config = dict(
    num_hidden_layers=8,
    hidden_size=64,
    num_attention_heads=2,
    num_key_value_heads=2,
    head_dim=32,
    intermediate_size=256,
    vocab_size=2541,
    hidden_act='relu',
    norm='layernorm',
    norm_place='pre',
    norm_eps=1e-05,
    positions='rope',
    rope_theta=10000.0,
    rope_fraction=1.0,
    qk_norm=False,
    attn_scale=0.177,
    bias='all',
    tie_word_embeddings=True,
    parallel_block=False,
    init='normal',
    init_std_qkv=0.0625,
    init_std_o=0.0157,
    init_std_up=0.0625,
    init_std_down=0.0157,
    optimizer='muon_variant',
    learning_rate=0.00948,
    lr_mult_o=1.5,
    beta1=0.95,
    lr_head=0.0104,
    max_grad_norm=2.0,
    warmup_steps=200,
    schedule='wsd',
    decay_fraction=0.662,
    decay_shape='linear',
    final_lr_fraction=0.0,
    batch_tokens=16384,
    max_seq_len=256,
    doc_mask=True,
    train_tokens=86520000,
    max_steps=5281,
    dataset='wikipedia_en',
)
Each number is 128 + 24 x the weight over its row's rms, rounded and kept within 0 to 255. Layers, rows and columns count from 0. Numbers have three digits each. The size before them is the row's rms in percent of the matrix's.

# layer 3 MLP up, 256x64, rms 0.352, rows 170-191, columns 0-63
094:127146077151137134167093177149121129086118134095145138121141135116109139118108169129100134104143109178115096151138127090162119164145138147140151146158126075114140086149134108130114101101155119
103:118146110140115115090124129122099112118117130141167160090096178093133174167125136119124096147138186138126090166085146115162138129091111132123155142105117126128147098138102156120147110111093148
107:117095148151182129127092137120179151175107145081123127139110113113128122146083117130138157101112132107105151116140123106108125131116165108117112145181094119166105150094125134134148097135175120
099:122117133130127101145150131150138149167084119146133150100106119075122138091140138167146081126151108133126173136140138104133145162123175128112101081116149092119165104151173111113094099119129130
095:136158159084126134128113102134123132115111108117110126086132117156068169095136165137136165154160146161102127141157145138131128109144102122142082116152175127103127113142179120138130107129087095
093:094101108146136155088139084102134099107109130130123159110133095120091133179081100123174157140098127129155143138160110108105134162169147107146132151146097136132134092150152152130141129139088132
096:136146114144103146135142130119100147093120124150167145155137105139097106116140103112114146117132139176093179120104118141114151154189152148130060126094141136113085110122116118112138103155168122
100:137125138104086136120142139159137134105117122125150138098110125132173153174168156130105080118121167096132102114082153157167171130128143133115106108085153143110124117105125106082117167143144128
115:132099122121138130144153103152118167105092091112119126149174118057141135115120118130133105156106122102147096145129152115132169143166121111179127088113118152111164135149134110110118132105175162
114:119155121115128121102123155155101115150132134128128139147154106080112094118085163088098094131146124126199155146152152138139129102119133105126093120171130175156109116148095107172120140126116125
103:118132156118077140116153107120079123154174123126136165130124095139154143118094110128166116099126103149159126090093100136156175116139146134127097147145143149125133128179106088101098149116152120
095:106137152103102116076123080134156109139107096117116138161136137097124177109101116095111120165144130164137148139129160124096129120131146158148136149157153120140163132138087118139136114122151056
099:171114142162129119130167119155131153128108081090151098132120142115156126116079095139148146101097089133100154093105144142088158079124136121134161155136141124146155163159126148101143131115116112
092:148116153151129113129128166094133135162139124153125155101117129102166103098107105130123136143129098120125120133195154138121171089124171088148148122136154106104089076110155166130108141104117121
092:089083107145117167128104133142102124161140110129148137112122150111143136128159141127139114161150138160112135115094139125133149108123140142131120143107125141124089112105183069157181062105103131
095:096103128089116140102125156153181149106146100122149144128075192127148113134118161136106119150135170133083080130161140123119136102140172149130130135096118149130119095152137096125106134122112128
113:131120170160139115089119132128149162167109131129148132079096099142099141097139137156170147123102148089102139109128131132155102112159116167080154083118130144122174163113111117136125102109139126
095:142102123106171115114146136135162128116128133141128190112084089126145145156111111134101134140161112115071143146154138161121145122130133153129133086089117130114107153095067146120116178126128130
096:133100142140111131126127109144181150133117136090091118113127138140129162094095175103128093167157167139135130100104131129130101146118139117127150108127121068173163116132138104139095141138177094
101:152150120066135101121164111183149116151108084128149144166134157121125110130158163153080135137137117117091093132139113126128113130148154103122114111106160123131149126094153097173132132099097127
095:079117100122088115157117145114131120106118126144134143136136115135129097076098111112161155094132186106141141106148122144129145136123141129086155112078144148118125170137117164100184134127157154
095:152154143106105150156161111109170132142146094128088114141098123144088125116133163079113110139132155128152125136144093129127091104137185123087114141117160156135175123131138112115106143156087107
# layer 3 MLP down (transposed), 256x64, rms 0.0912, rows 170-190, columns 0-63
085:149086152140148137154162140112115163128125102103143113106147176107120092114136124128157167147137131103145099165108128152167130141117130140083118124112065144108087096094110150120148133155097141
088:119086103109141120129148156176119208161143117107109131104120132151133089137119140134126103108128099135118150084157107130137117108162144144107151159151134099106101109129136085125157150175115124
120:131120146116102174109123093078139121156064142100144142136121117116169146146111113071110135121108131164157103113123132132127141110123157165167126158157143124141160125106144078141134106154137110
094:153125147127139148115130144179107121132128148124156106093158107074092117121097166146117097095121168137130130132172110146100120093143139129121114161129142108133122121069150139120116133174132185
091:130138158111113127138102124117147143138169169130122147100141147126208095169109137139126093114122085097119156140093138105112137090106126162118124139105090130137142130116082129134100147168155123
089:123141159118139119154117149129117093115115153133111146178128102115107162075144142111124130107105122108136098158168115170120117151143143111139127167147112071146096166170123139077118121098139105
101:133132090098101139098132128101128087180126126125072156141166174138136123110121174142086091147106117123159112119128098137132125100105138154127134139161158132130155130142153074144145126152099127
110:153119136123082139142123165110144116131121079121093106136145132138161138131143114122088156161090131126153128147145121065137154085073172121098128135106094144149141170125157140148114153124122133
115:130132141120125143167081118107128117086098127120117132149088126138128079084135116112113159157142114139175098136156157135108130126142125160155130121122065126124177144119117193144114126126152123
108:141143146199119099125126117085163110119106138099129155124107104150110139122146121126142173134096100115130106140153102170140152131104097097089175107103128115104109149148128137122178126124165136
093:139160084147134122079131123087148106122157111115114109117059150133148112098097156157102117147147116158101096135127112099137164152129114112114131169164156127146136122114143158138161168113119140
088:135124118122127159144139122119156135164089128113130088136077205172132137126100147125073102142121114137138095125100080143136128150149085146139142144105142099164154131118163123114118145130123135
091:162087172175108146116126137135127111128150123156112117129099115149129118102179148082137081121166111121131117154147153124070093129147135099168110141147129096156119138132142098122098156116150126
086:119121124083147107105117139141144091149143148098146103133105101142114153140099123140167134112139057146112096158141148135111164107106099153148089140150153135135158124140117112130111107138178181
088:144129149141119116140127140109103080135110128126168131152149092111132159194111072115149126146118131116125166114153101161106078171164106111133134107127110115121104153120117180129095146126132118
118:109090145163114145113143114102144129152132079087111127145146108115134107106162114153209139154138127135139112145106150099146129103131140156103086119172136132159097119097143102124106123166137129
115:128109135137146097096139128139118175181104115129166129143131137159138151087140169134111075139098108098145176117153112139146115148128169141111138126131108136109077106083117114115136145163114101
115:126140100118167098144118116095137149147162179115110130141139128166156177141122051119121138100146128141119134122129117096132112155160123143120138107129063144138150105084117106139133153101143127
087:131143105145127160131118100139125125095137154122123142156126159135123118147114080152126159135126082078153093133101123100103148105128108113133112155142130153125193201128095127113151120131087126
094:118143145158128137124100162127116113097145133117091136065081181103093135186078124104151119118108143154140170134128148115102136141119122159118116148156130127100127151150112125109130133144168110
104:101140085128114134143116160121134119147142138138092119145120160113055123140110134143150117135150144097117155126097106090108138101139146181130116152129149142110153142068147104164136108178118110